Weights of a small transformer language model.
Size: 13 layers, width 448, 7 heads of 64, MLP 1792 tanh GELU, vocabulary 27980, 44.4M parameters.
Architecture: LayerNorm before each block, tied embeddings.
Training: a variant of SOAP for these matrices, 532M tokens, 4058 steps.
Each number is 128 + 24 x the weight over its row's rms, rounded and kept within 0 to 255. Layers, rows and columns count from 0. Numbers have three digits each. The size before them is the row's rms in percent of the matrix's.

# down: layer 2 MLP down (transposed), 1792x448, rms 0.0792, rows 1618-1717, columns 128-191
# up: layer 2 MLP up, 1792x448, rms 0.0844, rows 1619-1718, columns 128-191
down1618 107:146101093157116143087137093135112145103135167137129097138107154110129121151107119129119119144125136097122127132165185142118169102125153128132157167140201128144141138164155135093112099095124098
up1619 100:105086173131113117065097140145138130123146116086126125117129131116103138127110132133153180133151145158160124103176098114153098086138160111152158100115136106124138102122113138104078091137090087
down1619 104:203146149125117116187149099155148163147137131138125133139137119100102097133113118134103121099148126128134160137119160099136115170126081116117155146133131169141050130143154126145136156121147148
up1620 118:133096166107142129143129114111110085131137143101139104152145114109120151103141086153134136128136106116146074124110113159155134128117098139125139155101145069131134108138097167122136089134150119
down1620 108:159159102101147147118116088098137128128107112127111137129107146141123149156161095116084180167165093094122154123128126154131108123152106109109140101184138139076155140120109099108108132130135114
up1621 096:137132102143102112131111156109139147134120157138101099143095161117122139081147099155136122129091135151112140156116127119149123155108137088103144103169074168136115173136114146101110128159137170
down1621 093:083143144161134156123173090134109154147100117154149128148103151151108121134104141108092116144116140165144101106104157127093130149130110107147133154112121161120104077141116119144143151112143125
up1622 105:135128115107128118127127072099127094108100133151164120173087126100115140130143090094068128100150122142110128111103170137147147137166131096139127109129117164146151123108091128100158130118120111
down1622 102:102103144139171125158084155165162064138150105085165156104113081182149108132143147112126134113112167097120091171163134147124149119116089121090110137106152115144117119146188122162115111134124122
up1623 116:111138169137136152136122127137139124125111135136122117163129113075159095112146119111061099127104132167127156128126114127137128081077128103099151142158090140147162144143113116106119136126095123
down1623 112:154140132112124169111161143104118072180178123129138139132173155153075097124188193171138151145133157108123111144093177118105121137108158150172093124112134103148107105095128177136137122167084109
up1624 087:171148144129121145136137101132167160130116138099125114166167113094125103133100151122107155134146107129133136115112055115148172129120111129122126138150101122111136158136066137163128112145134073
down1624 105:169152091128132171132144112137123109091127157139123130152164127135152136124140106113157119124099122127093148153135153113112155126125103137129147153115122132159144087113138131107123088128103133
up1625 101:123132164136139182103135126135149113121117150126125095112142157117112109158142145100135078112147182115113089124145096105148141117124139135121151137102118147092126125173113100164145079154108130
down1625 096:108123107149102117145107106152109150111180159123145159133144118123177127129157121148091111146163127139120118082099158204136152105137119106142145106149114063098150129118148142099132148118166111
up1626 092:109152085143119132146101084153121130094109167146119118129108081149184131090106107169118122112160082121135151111136115129181098080184091122133153106138127129162096149135118103081109130127122094
down1626 093:156159122132122099127130142136152121157141116147098140117163144131086102140108183098152141097093163136142107157139110106108132110104137124118134134114168120127136098101114184145145137160098153
up1627 097:135147179142124126194091125128104138151120109150137115122109150076104166126163144136110119121147140122152138156124154148124138128124130107107127153087166107149136115170140110137189131140124126
down1627 093:112087117119139120116138135092083105111116140106155143131180157133111077125106137136125142187118125135126138091108179156103144141176086142094127117130122096126165112140135142125123150141083131
up1628 107:142121124153143144127134155147077110103158107143137113130143115098154080094123109072137090136188136127160057082143154177122162151176118124157143133117125115120101152121129097153101133119125162
down1628 101:166133137103141082141112089123150140118141108136137110161139066094124155123161126131098124161125157128154154138136092132122114110141150104087139168141117167151127099097091114126103119107109093
up1629 100:152129121101115142137127141124102143100142193061123125146125122135124105086154054176160154073151162116124150135140128131145116096111113160153096170103130137148143121093136155130110141131118100
down1629 091:094139118098118118133147147154150123171150174113139142138093107140148156081130150147093162154123119135103068158166117120142084145119121127144120146150156081115119152085120147149121132145127142
up1630 104:162106115103134120117101122150113133131147078139137116084111132069084168148150127146127132125150082117098096152149159157092162137139165119085118132187143111118147090153142130086137121144116105
down1630 095:125103125167116105092087161128100098141132146140097144140131110105140131101125091150111172158128124141112125129134114086153118128108135162132111126127159170119108121214122063145117089143128126
up1631 099:116145153157113117104109117166146143088145097137094154153127128077127119134135136123076145144141065126095116108117111133113131084121144101175078132106109106135120093144140145118100121116087110
down1631 104:125092118098160153140116098139094135158139139165127137146144105102110146115159111176121155138135150111105121176113155127151117120144139143149107110086165126160124101123150120132162123096109140
up1632 101:150129153103114104117096109108137145116155108150135094121122168122154102123104114103134145129139102111166151118148146123154084090092141088142107127146120132132098134061137096182079107070133134
down1632 101:106107171128128120188144124182092146142136123139143123121122111125117125136129106125102152138134144191115124127142086131102160141165178170093122175106141117139121169124135179107117176096176131
up1633 094:089186170160155139108166104110129166093126080121099138085166167110094151108130137123109122127135128125129133106138115144137135096086110111122106089100102156108163080155140128113189117150165094
down1633 101:093129122114122082120093134103125051089161096111135137149140112100143130146138150128110115161090137119106102141136183103087157131156154145109162141152185080153098125114091125119126130167125147
up1634 094:139158144169131113110123139130172124132119128126148116128125165140128115136137134121160149081120118146102127100149120142131139142119114114114120122130124166168086143173102119166118107116122117
down1634 093:131136146103133115140152094134106135094136196145126118135157106147110172106126133106117117152097163126104122147122093131165179127160120126129111127138138141168070091132155162124109106134149119
up1635 098:120093151138151130150152177140128108131121109165137125133116130126136078143188106156140119111132096131132112149124110146106143136154123127113105138199146102137105147134168061148124165094149085
down1635 100:148145115083111132101139159136130125144124096120159135112145128112117130140084152074140128133118160091157107120152145148140122160124125123148134076087146160122156079105089124159123130125151179
up1636 096:151104113084161086125146042139112159096081144139148113098099087110117146097121126098143143127160111105175113134152125128102110134143150114102092154128117091161205116097106096112102128136129163
down1636 096:110106092176137123080121155096111115139108112146154147151142101093128123121115118145112149128153146186112122096155117132119151148113145125144129073097188123152132141122129147137115121105139150
up1637 085:107130125183102151150131107133134136104085080116117142151160109085145072130092188172129133133150114141145148114184102135120152133116120108146159112126102129139134121103154093147124111153114140
down1637 098:108146116155152124133144135160139142096114135144151150109110117157116128073148142169105116125107124116131144157160119142092141109145128124097124123137101124175121188135104078123139145149133069
up1638 102:134125095144137156100130103134165114128145143128105112161121081142132102148145098145107111168149106109109118123126108171079118091135128143144131102129108093124162117110136076125126139154133107
down1638 100:166181089152121125104121127097115143142092099121117112148156123078134122084154138132145128181132143146099098091093118123163101132107119091120138128148127132112082189151111137141158117143119104
up1639 110:150143144123108106107143111145154149114130099130132126153133148134111149084125085132172088116137108115151110109136140142141151122142140169129086130118128141118143134112141119182147112173120152
down1639 094:120104122107133119131149093157143137130172160071149102084150141130111103154135166094129161177122137107103077095123094100099101137160117095130175102116148127149120090145068152086133146109131083
up1640 097:114128154098121087122108100151165135145141122107152172121164139118138129129101109157156186122124118138115100147087154107133155107123136110151117121171108149138168129087138129128140115134144154
down1640 106:137150103128122110100107138119162137161134109081144118117151116120147158160154132165136151156138094120171110159101122145095168110088119104122138145124114121124091157099098135122141144126195097
up1641 097:103108090124150080168140186096130147118061120115136134142103149143163110116134151145097092129144117146117158137119150141126086152103114095159097105076149137148123149153132116158152087110159116
down1641 100:162124148118100159127139152158084125126201170116137088182151155133119167143110125111139144150131145154110115109091156115107131146106144141132114122152117116112122110098149141133109146157140140
up1642 086:097128120124091133118158104164116133124110145075138150130161135101138123120125108083155158173119188135134148134132129125189094105146132143118171148124145124173142142134117145170127116177174118
down1642 101:143137167150173143146119135160074113154140089108084100124090136133116122114109112163134092105113164091137132097170123143158173134107155148136143119141070172094134113092156129048088173079141150
up1643 107:143127118129135142129120104155107098132154118152108124079122119076123113108124099121141098159133128122131098133124154099123125125164123130129117129167149090158104159106135129139136112146174117
down1643 092:119117116140139150109121135152157110110113137090148103086109117120116150122118183107101137149128114121142152151123097144099113136140114163142128116098143113118142162125176113100136187124089152
up1644 106:095125118154123117107132115142123156120106140138148148173151136137094113158179141124142072095125148130103100136111123108088142135122128156137095162137143119120128126166109122171122103138127089
down1644 107:158136092126161151136125113083139118110143122103148144108160134125143145111178105159105119118118064119119150127099149139172109132160134110120136084073083129126139088115143132144123195117116119
up1645 110:139117064071140132156142113107110140139142125116134115141157153136062110143140141128154115136093106102131149083151157133109133105110097089125140111113139167122122135137118133127076090125169147
down1645 099:090131106116132139120106124159132099097146140128124186118117142137139106134130106155162152114147135092144159162081122145130110129138144163107132144128162128153138117151132142100163147175136110
up1646 097:103122154167101104113127141138166115121129154141134090145123142156143104120114118084125150130130122104135095157137119157120129124114099156120114120121129120094127130178180083124139165104125141
down1646 102:151080133090127110119147119157122123092143116147160140106113141159132135112137120122138111159079183142125113139145125118140097138109071103119106141141118146129100159110085058113138148081136111
up1647 115:116101137145105117138138137120132090111090154124123145093109091182122144132136113101128105109142126137107145157165118135134120121120114117149101115140140148110080155140148136101109144106118106
down1647 117:133131168167125123149159145139133130085125155145108142146148103124117091113155107108130142157177131137108140157132170137112125143110123146099144182147126148136120142145105189104124151099118098
up1648 097:135081145162118156117082147127100174140108123126120111089179093128123111146113119133115123141136085159172100127130133157165111135139100133178118113123149123162123131126107086143105113145171147
down1648 097:152142106098112113144157135156067134109131178103142108127071122135184179082121156142140098106114173083075119131132147150090125091105140137122147128140145103115143123150123150095149145150106128
up1649 101:156180105138106100148118110090120138124158099092122083174142143178132086138088138146130116097112120099152123137144098132131142114157110138112170111141106115146126154144121090122084151133126131
down1649 103:115144127106118116144093130126141107142099156109171086138181195139099144177096114069101122113109117102112135118086110148097105131106121109142148121145165129157128148136171154127087142098106120
up1650 094:080114089163139128118090157120109121147166093110161127139101162112164130140144123107119118137098112097113107156174116158149166171128145125147128109110099130178123163103119128119092099126112130
down1650 094:145193146095112134136123125103157086118128130127111125111120104113078137135177123172127159122134134136082103114111139153152108134156139173152129143126161106111135106177139153170123099088118088
up1651 117:108124077176091067131133130116104139159138092150130109124144136143127102124148113099110116116135183121149124088126129127157093094100119107126107098165144130094135107102113117124095129090145133
down1651 111:118141107145138118137112150116123099139163149175160136117113136142143168134127100157118125141147136087073132140146167155175114148132156091092081137127120152142110088085113153160100106129144119
up1652 097:127157140113148102144113154176144100167143116083112165124100080108102130114088170133133124125095113125110156136157115145128156155118109107137128119095134115135116134106096151125110159159119120
down1652 097:125135107166111189138155122116145100113120135104189100100183147139130131152050149128104131109131124151159107121129152104124176179141083149119078141089127134082121090141182118147148096129106136
up1653 102:131176096152136148122144099099135143172112072110129117124130126148119145124146142160145130159125120117124130122121138135075160133137131123081137136131123177107173146119147138116123132156129147
down1653 095:117114094156089130123154107150113099086116113125126172112086129147112123120158173155117090129138159130105137181182128117129125129083168144164138150115136093142134146138131185125112100107107096
up1654 104:083131111127123176150133119131137132123096133147131124139138121143114155143095097156154143113107107127128145134160129124117142116083155135091178078110114172130138184110072148138133132153132164
down1654 099:097148139098141113095153118125129096144138110139167184146134089093119108112140198146105112148171115198126174146104098152093108133133134071153151097092165139116130140116136144075086161109103099
up1655 111:131149128149133122113133099119141111160122158137104113116170107100133127126125112129117127119120124093106102143145127157161110114104126103115091125099157131105150168072156134158127176117118149
down1655 111:181133127138152101099138183127083132094167110144121132112136121097191131107105173082156147184099141111121128152142096084116098153112116122122129074128111093099162127162126144146110118108084111
up1656 102:120137148151174113115153142133156122141080127089121089182144068091138067119058109139114091109108126105102108082127165115175138138099112119117158151119123119119145128129129128108186101124132120
down1656 104:133149148118130148116094109142127131084159151162130112116153147167168084125164132133090136142148161143152133201138153130122111141109117107143106157136104112123140148105121164073098184103136112
up1657 097:139156121168084132130134118132106101122124107127137151141148119098081148120154122093072120113110145102119123120141108105149094143085153125127140129103120143086130101162135132118142129107111097
down1657 110:146090151123140162147151164109141150156136114148106127098127122100142159095132104135090089115101142104163135138114126137144124135098136112114145107110138138148163138128144128118127094071132107
up1658 103:131108143107161132109144160102132151179168080096167093128135116146153191143119136103113160113125144084160147136111109119115159093140159104129130130141107106135149166088115137138098180148149119
down1658 090:104173175112120093114132148167106126101122160107154137122132148106122121107105159092084131131137115140175110128114132117122103141181110165127168099097160161159099113133132143132118089067118135
up1659 093:101157117131132102154116118122145155152159147171089105136145144119105117155129148163137107147112149138104106098132113142121126157074178113137094149136112162120118167173094125131153082109186102
down1659 101:141148087147106126112120111142119116116141113105139141098103131130128152115105119087108142082100108122130121177097130116138148162135112115099139128127131150136130150145088179137149124122141111
up1660 105:096170165141158139127186116123102137124130161128058137116109134140104090126135080142143134128114154131126111126122160133147156100059107072163122118143119105102164143089131078109139159133109148
down1660 110:163139152089155165125096148129124155134127148090105084118147094153136093162143137121123148163163101114088159105113148102138121122120145190097128104118124154095156116124127138143155148115088134
up1661 098:147058127134126122109131139148118122154112109133106128151137131100137121128115098121148148132140139089105125130106138130150117172108109130125158154102129085141125086090155103120098161109137158
down1661 099:143127128081149147125105119099116098133108143151125110144149120117156160133121176124148115152110120121142133085135192144101119177165130184093101171131124114116143113113140120120090116143126152
up1662 141:150121127079136143076145086109145174082139126125146154109137138151067155130139109113098108112130096089148123128136156140141141106180153107124095136139107109116154118100122140157130122151156128
down1662 116:116102109138146095110136096134102119142107112119135151174121164140140155130124127150137077164166134121110141159127136129126134171134126134089158163128108165132145141138132099124145123097110124
up1663 098:112132159133114136132122127084117118085154116099119073117148103170132136133123151134114120135127127129151137125145107133107120131079109088134172112115086102141130122150161123111140107129158141
down1663 095:116141164168091092109144164151103074180109116184154156086134126120154168130147105100125105097140126139118090129127133118089150133142145100121140203134117119123127109156097165142081158152175122
up1664 093:128129111148133165160111119142092132153122156119155110129130152151149099102160132130117132130151116128174124135109102183119109162111083149108124128110138137122133149101119115131118121138115141
down1664 110:124119150166160088137117105122098132121141132108138145172153147121068153099178127155132126104107091122126126103108131160092130166112171126092123129125093098130148168127100140090110090138134167
up1665 094:147111097097100100153192149144133149094126178140103086086150086127095125121117113144132159143115155119120124112130119161117147122153130149126105094091126114095122095146032176109069137117131166
down1665 094:094083170098114129121098144133128147154107114148145152135113152110113159144122092148156107138149141132161127128134128138161138121146104133117148098115089134162139120123144143118137129124102152
up1666 081:147123121137091094130118131115127142135142136141179127100129117177152128140143149158084144148092116112114092117123127137130138094150143155137127103120150104131099127137082108092146109090113136
down1666 098:133131118157083149176088172158152187093088121154142092121097104134114102115138122126125160132127130118176127138156065109114151164123085154134098134160120147158148109130176132072122114174136102
up1667 088:109101164138163128095089153134107132114140108126125124123089129162125129086131078161128141112106162144145131175136132110144116124109159201114133123090131154119115168092150110154131095182123136
down1667 094:128155127158129144127097137150140137117154161201101144085096131151111123119089126098084149150096133098131132138158137144158119122105114151122132147078103126097117155089140150079106110120150093
up1668 096:117086157115146111149099131082139143131137150127132117143169177125133118125101157072117109085098071105142129155138083128138152150114139171112121160165110139127122171154165116148130150125128092
down1668 096:182106101098099086109147147110100117122141106087127166132115124159134116143148102129120127178143130142147143140125130109155124107098134140139110139107140149151069134119052128101165154165087150
up1669 109:143076083145147111135172137081134083151137171112091133148169148147133120159161116152108123125086117123118083138121167136157145136163168119121127146123097151112124124145131161126123135108157147
down1669 096:076134162121102130119144123147105106146160135114131121165132102120112115135164139126116100080116139137152162123128143158139142104125162142120139107103187114112149112105110144152147135144131088
up1670 112:148122119148148121092155144068115148080101184084137137142118144113126161156079117102156143118150168103123138132133172110108141177151087143120131103093136138121159066117080095166115152144108104
down1670 105:137154111067130145152111125159148103117125123100085126120095196122083111117177159125129133153165125167100111122125154113122085073122182132085131104144098112127149124139079129137137144075119113
up1671 097:114125144146110159120102133128120115130125139140123106113167112128109091123167144132137128145145117124144117170098115123142192130137121133127110126176109136168134130126138099117101107121122123
down1671 101:171164119141113151144132106145095138119159162109119105130137092157096158117131130134120115118112141117103099115088144091129143118101118137137180118154118147151122093173092143163154128158147103
up1672 088:132100133134098090143128111128115108137151124130121102137126159138157144117132138106105147125150151138159129116145111143087105115132103144120156095122143076089115120094113170090122109164118124
down1672 101:160088167189102086089106080131119143153189127179106159157126155143143099110129162122117100130173093148171107103109117120144138098142121115162150146148148145098147140090106151143080136120149101
up1673 096:125119117132136130120071134125151157106140150098117150141165115156124109124147115133142146105130099131172093115121078140114135094131093127160118135129076120098126129132136151178101091133160154
down1673 097:125128153139144152148123093097085115105116110134146131147080142153126132151109115136181075139138099124081151166121144074108141154133135110165140124127108142138106090156094134120147113128138168
up1674 104:109118116129168128084157119142122145124154075121116081149175159172141158159158137137142130135146086123135109131133143143145085097186146112118114133125128100083124117120095116132090116112139168
down1674 103:074121147125141117150113127112152122155123137121114126107137100125136182115097117110142114163144137146118144168142143110142181119128117138126160143150120144203119132106172171099125138185103115
up1675 091:112156099135120078139130135156122153158150110154119118158135098151124117127114093171134125128145113140094109143143129102165096145119141129115126108137095117118125129092118095118143134140148112
down1675 099:151109086113165178092084138093116145158145143126151100105142103116165133115163117110163115114115146115135154101158120128143115138151127140070118123107125093157104163131121120095133126090122104
up1676 103:167146153145119115127111145143165142136097131138109113115105107152115155146090132113099121149165098129138120096124168133187104160167133133149133114114134151132145127134111149100121114060131115
down1676 112:128091137104096100104111096126162119128120144097125160145130154140143147066125100160139138133105100122110098096143171146161106133115130149111131178090135134146149152099159108083128111141123153
up1677 103:145094120147120093108125105101094133126135111104114112137123118088083120138141091172097117143144068108136108105168145106162113139099136108134131098158157123099121154110099116106144180136168105
down1677 100:139153088101132157141117121115096094129138118104128102107127129114114083114109170099161142174152129113153144132142134104107094111134117143128153118146116141099123145098105106122188148182116135
up1678 089:113125150165074085163110134128153117132125121165106128137133131155115110191141138150142093127112087151127159131109115107129113128086127141149137144167118151117109179151112131130120117108137147
down1678 095:164181123137100124166164167113137133122147160133128120129162121120145163098144133155118126117096143125125101143117109154116174124147132093131129110125137108084146080081134143132120115131111162
up1679 099:111155170077174113121146162108134155142131132131137097162107135129118121109109101111109166167106115154133126144124150108126174106102155135127150146106127148175140128128126121088142164112118142
down1679 106:136090113117162129138118141123156159090095121109098126105118116128122138142134113130085123145118138126110114113111094156148127116122163118143117142105120148146136076144148124098152140130116133
up1680 087:154168076091107165143171107109141152126136181106137098178095149109131093171107165145135101138119127122085150157108140136107170122106146091137166139141121165172092109138095141153143085130125132
down1680 107:097135142126089160116152110120108101128143186096135147151097158131150146123114090143120175089166102123083158134100131125156129137132134129109136140171158136111105109179125140150161113094132121
up1681 101:119136150179158148146143122156154120137138151138114107117094064125144147133133149071133135139122112135111054142130113104130113133116108130105120150152131093178130106123113180111112130132152108
down1681 103:131131096182111125076126126102107128183093149127082123124137104108145128108161147134117153117126128138156123108121139090151102156144136143128127112143090134122115132127139107140131160093147163
up1682 092:108110131186121131101141124114114145122116135156137142137137130126121136084130139166129126123130148157108115136138126141099117142127104124127131089113182102137149146119137123085114122090096134
down1682 101:114134154125146086171141158140093116107158088122092101113123123128161155119108106113119141097166158164104159140129125123127127099099136169116162131106113124129119091130123141116127168084160144
up1683 102:102092102141094158134125126096147123116141133123180124149113145166131095109119136119129111112142116135146081133140121124169142117140154130149120156168118162084112155106071142141122143107102135
down1683 093:140136153125130092166102122125111173178164139114095149124133165122148150127174141106108112116145143114121124144128138142102145188109084147102139128110120128112121148138112125158118124154082152
up1684 094:100089118152160100120110118149139156142125142155144139079091134120152102132106128159122119093133134130145114117167202124110128144105127129100097133130115120136106112167060126136164119124179109
down1684 100:102142081155145142094127102112095162137133130154129129100132133148160113147099119173161122128149150086102139129124108133097129141111134123117115095169100129116137118172087088126149093112134132
up1685 096:140108081135154122115116104117107133144078116154132097095140126121122113125142129146120072104092080092140115129152142098194180117106139132133151129145095090104142134108117122101145144154103104
down1685 098:118122112141129144078128150132134122137122131121108131099115057145125104167133144131098136126111165140137103100106195137104132113155141141125077093132078119141166138147139135114123140127135122
up1686 100:129128174176107098134128181138099139155146110127119171146112143108109111102096120112131139076134102144155112130142125145114140138090114132109104093159147161175150126118147100132114123164173131
down1686 089:139155104111153092124124126156147193134071134126114131144116094134097151104142137129095113117136101095100081116083122120105103125123120153163143122120101103070108123108105149101171154086096122
up1687 102:166131111106145138126103138102113086154096155072105102161134125119116101108123159143184102123145105080144108144118078169100153103147127148120114089133119085128187121161078180129119150120143097
down1687 101:083161121116102132177090103111151111113128138113148123145105152088137114123133134107091110078104165131130116133154144071124141143119069136107087137162156138135136158145103182110124140143102129
up1688 108:119139110130098097122145128124135142125145111071120119111156141141123170140164130173125115171125112118115104126131106081148086137144129107114125140088144150067104162118141126115113127116140092
down1688 113:116146132129151133151151128111124085125119101164115121109116116091144129178128103157120115129112123132141123121148092129132113153125147122141155141146130098135097113159151109065137162103121128
up1689 094:128137126139151120127123156124145139151167099142150149103092100124096088132153121160129154137172160121155099137140127146138145148099152112108111146066116111099156151140084146125161083124118096
down1689 105:115139127112149150119129123120127104152182110129124118113156132119099161112096141153152132163140120111127099098101134159115144147124173137156149152152125120178081152091158144118154182097118140
up1690 099:109126106117135112118136126154112083110133095170128100111133119113093095128174115143139141142129115190121121122115152099117113142154138144103133126132102110097169145156186132140080133141093113
down1690 099:133094141122107121135109137101139112134115127126113121139094106093139115133128110081118057122125144111164111149125094175141112136073123106142142144088141133150118102123149059157134102116118110
up1691 096:114125109145092095119134159098126126102110124122094144120157097117166134174167128118145123155125149136160132104119158094124115126111121120160101177140142115172151140180177126161135133105150105
down1691 100:133135133118099091149108100138084115141168158086163149131103145152126110117131128132126133146094098114153114146164127083096168085080148126139122150117127173170120151125125094105154074120125123
up1692 090:131128116117162155142109120143113178141112088139081091147148153089102084147159084139053102101103094136126074094113111105129106109051079149136125118116140116145151123105133088102112138121114159
down1692 104:129127130156120160114156139126116159161161125114097129081138121138091137130163091136145106107106156115121131102114110126133099102103106122134131106159126124142144104076167118155127161137069146
up1693 093:124141118155123149174144126120066152151105131140082120152134092132125134136104129140133135137126141111140135136126188096133085129152118099147128102152116157159070078136079119152103103156113114
down1693 092:118116115131141141079121152120127052146099128135167115126134127113169088167089126122153115136138161095128109137138157141107099119148070133098095121120135175126113114148135141166092117131139135
up1694 099:098145119156108165143129173134135117073111122125163131141138084138124103071170120169107130133161092141080133131072102124148188056120117128170111121142142122152107161127076102132098110121137112
down1694 097:140113151130174110138133145101115097137126129139140153114117132119089153137106112100173119146094125119150090119138153124126115147101065120115104099097137128118132093143140117145142089124110154
up1695 132:113160136154127122094144097123111116111111143110112101112135092146105124163148126112087093106167136183125098125104116124155097130122100123127140133133119143127126114120075152086117141076132138
down1695 118:103139191115137115075130168121131114124151129142115088104155110106122107111123153139095136125126143146158136099096148115085093139128116113123149105110148114128167158163129163156101147131104127
up1696 087:162100141143134113108131112193117132129160121145087116140157086116121139138151103135151167137108075111120149095141080131133113131111166113066131131176107111188123127105153094147151092122136100
down1696 094:165151108173081176121123118144105117114122155118156121124147099115098161127138105146124114150098130101098110115062152140124156154150122127136114121153136091086120084118137132130130158146132105
up1697 110:108124147133161143136147136171107112167111142143117118067126137142127116136115107122097099094156143088173126111158124142126122129134154177132160173111159184180115126124136091086116144102112112
down1697 095:122114103086112126111158150134115130189142138148128094111095126153143125155157108146137143149139107119149167144106129123097067155153113124098122104090106137126128131122136120092151105130095120
up1698 101:153068126125150125143132136142178147098143105156117156137158111112147121140117132092116109094114099141176118102130108076101121124139120142177105151170152074129151103106114124104130122111150171
down1698 105:095130092098177124135116128164106123160103145092126139107120110110129145103169144152152128146101132116112093128130087133171151109080088125120125166115133134152158120143143108131181128134142133
up1699 101:104131102122104149134155133121113130119127156169124109087131136139113134167141126117088095142124132149134126115163129130128140161106147123159170167102165125093171096135149118076125063123125119
down1699 100:133121137159133077149124093158126078134097171143156146121088116109140124121127119135124145161104134146130120167176124118186120139092129132080159110139097172130111169136105105153133101082142076
up1700 106:096138158122129132163109101160089086150112134091108146142157154095163135137095134114128107118112130153125167108110096166153123134151146152184136129136140134133106176129153118104128179108139159
down1700 106:178119112121122122129146121104095133073114137173130163133127112074124171093117130124118148094155153156161098134166101127136174123099111139141113136132142113179166103123133102142116142105146107
up1701 100:139172146167122148173141146132122102162103138100138115142153121116145106143152101095140100119124138146137126114144154143096119135087130130167143115137112145139137132099174119127134123111149113
down1701 105:137173110164108127135137120111160135142122109100150128116147153193107101180133141126111129148125133102137085097147116107135110124098159122125107109141109107105176154087146155126166151138135096
up1702 097:100143117112096098100165098143135118103168115175148135103131119135147067130156103129098101095069108123144142132151117123067117136124148105120149157128118131154135074099159136138081170187067083
down1702 099:125098155090141121190136144117136163125085106184123184124088178150105091081096106149079178170159128138130122095132113132169126103115142144127140105161111171068114098048091124124116128103138155
up1703 100:126134120124120120135126178075132131104105136174131173158146110091132122122151083084140159130098126098135167158133159163106171123149132140144111102088153129107096151127137111181157165098108125
down1703 105:135105119134137112145140165094089089122126093132158098158149167103116129125137127106097125126114134137120151169097140120126150076131142129149110117147103102120088149123173174162140143125125082
up1704 109:116095146132130153149094109135129113127138112119144111093140106143127135092125140154160118122125135097094069097071154100176134123159150162134148163150188146119093142132093110109138083155151156
down1704 098:135115127120153080063121135132125103134128104170144124108145119125131123146100092159101090163161123096148107121159114118123081153089108116176135105139159120178096097125119137135122109111107088
up1705 096:141157138192098111100156144110135114154159160139157118101118121115119149129121099094144136158127170133112073143120103085112178134138166103149137171127173136129136055065104142122115141165137112
down1705 101:123131144120179143100107114188106148109154170131162141101136131130112120126144124161113129134086133145141127177140133135083122168124126129117150106148104130134110120105124108114112154123064133
up1706 087:150161129146141145134165158146156126119131114128163110130106100116131099130134101129128154142141095127115101131136148162111145098134110141098095188149167119133155167110137098145096084126141121
down1706 092:126145142151144114139173139110092153097142135169139116124119124095156112132133133125134088119123159119147120171126114085141122074159112121154148103148081138097103112179148124102152151134109155
up1707 097:139154198161161114155139145153108142148081165149097148102154131111157116138145120106089181093115107080131145158140109123151177120161127136133115206143168178127141115155091116142082142097141116
down1707 098:102158162107113107100149157109145139149113169129141119125106123151101141148166155194123143113170152121104124123109159138119109088166170112135098164134151136154122097160102083162127114100139140
up1708 104:138098107108130144143148101133094130119112183179121128107172158157130121151143126118114121105151123157152159134119157144112134114139101113162126127149126118116110102110135101145134150140118152
down1708 104:146109142132103179121132131131131136129100137148153124146177150142117104112142141090112114141163133157181133109113146184133132133113124157147124122171144124093144172130128126132182105132142161
up1709 099:125109090087166096145187126136100121102141131114112132108100163166091137124136098127135112110108174136112104096140135154101152195127117104152102103136143119083113135146120145105118145126141159
down1709 107:142128159174098106162133134124117120125109138105102121134140163155164139130114101092107155116120104168121154104137120150146098135107182154140114134109125137149165157139088103121151077095165148
up1710 081:111114162102127137101077164144093108153132112120107178127102130147138124152163111131146073154122154101118133092146132120128163086109150132095091105187098110149188100138155108122162135118146135
down1710 091:103114092150164148113107171149136134113112112130130161094133150112114090167074130154129133116106122160084141096106167125152092088167101113150096157103128104127139118157131096139114104099142161
up1711 112:173114151111137079142104038139156151105122156137082136105168131136100141163111110150120122101122134110145161162126158133120083166144156141130156127094096129100144165157172138130085156161154128
down1711 097:100146059121117142137166175114118123156130128137127116152076104122142141107159155154112114105143145095142143069140117150056096148149184105138102132147109147169113109102109123135169102162061126
up1712 101:156123115160159134120174155128157138109133103148161134135163102097115130092142085150126118196143087126113094143092110112183121167145096113114120143116107086108137158180167129160095104106104112
down1712 097:141124142093104149143118138105112105148112122120102133156140099123130119169174131137139161156156157167140154101125142145156088091097167166116118125127135081129152147156167149170141154163109156
up1713 089:096071130131138119108131159183143087109135113099152170144143080114129123106128107134137100116140143141144150151157124132109129118165118140138174138157153136157146104102159142105156173148129130
down1713 092:124160165115123131167130129123148128100166134133090152146120137158150135127122131134145154131141141117123140114069131145147151094160117137138090152101103140111140099170121152103147123165159135
up1714 102:164129124129105128178139134164118125119153110166116138171137127093120120105137085158136150154104126108153129159150155132168144125111110090132096123114156174161079144106132146149125124123114155
down1714 095:086106128087157128137101099105108140176126115130127165131124155132139125111146155114129148151164128137133166169164092144104120111103142133145096099142161118109148119131143164165113154180135159
up1715 091:144152102172129123099100147118098103120163172101095091095136136157140128134134119147109111115129137092107089197163119154128097098121136151154161120146133122154127130134117110150099130126117139
down1715 093:118097143122146174178108150127104107158141108136115141125098172130115089128133094176132119144126156099102117160123165115105145147119116125130140186127131134136141103098142154143144141144116154
up1716 112:138090153091139167122122121125117116148097128102118173186141112118118142111148090125118119127116114148167138125120102130108128153141166155131157136122140127080140131124119169132112103145165121
down1716 093:127144150134169068109133113098132151143174147113120062147160121142134104170115161104117135117139128091114098124139150164161107149090144147118136183142108167111125100137136134153132172114092133
up1717 099:158138138110137133122106128133109137153146123116159087122123105112125137125151129118112110150080144100144095105135151163153125147158108126144111151108114139120105134178097098111125142118142144
down1717 096:086146106110167106133124106148131159141143060175103133093171140130140127107131145128113140115140145165154182113158130153078160099142151051131144078146178157130147136137164114172125110139128118
up1718 094:140084134125129110116155114136146146158151146117145144122192129141135121154129119096105114117115096117125159148119136108149171109101126186130145166107158112168144131147147105105122131089126121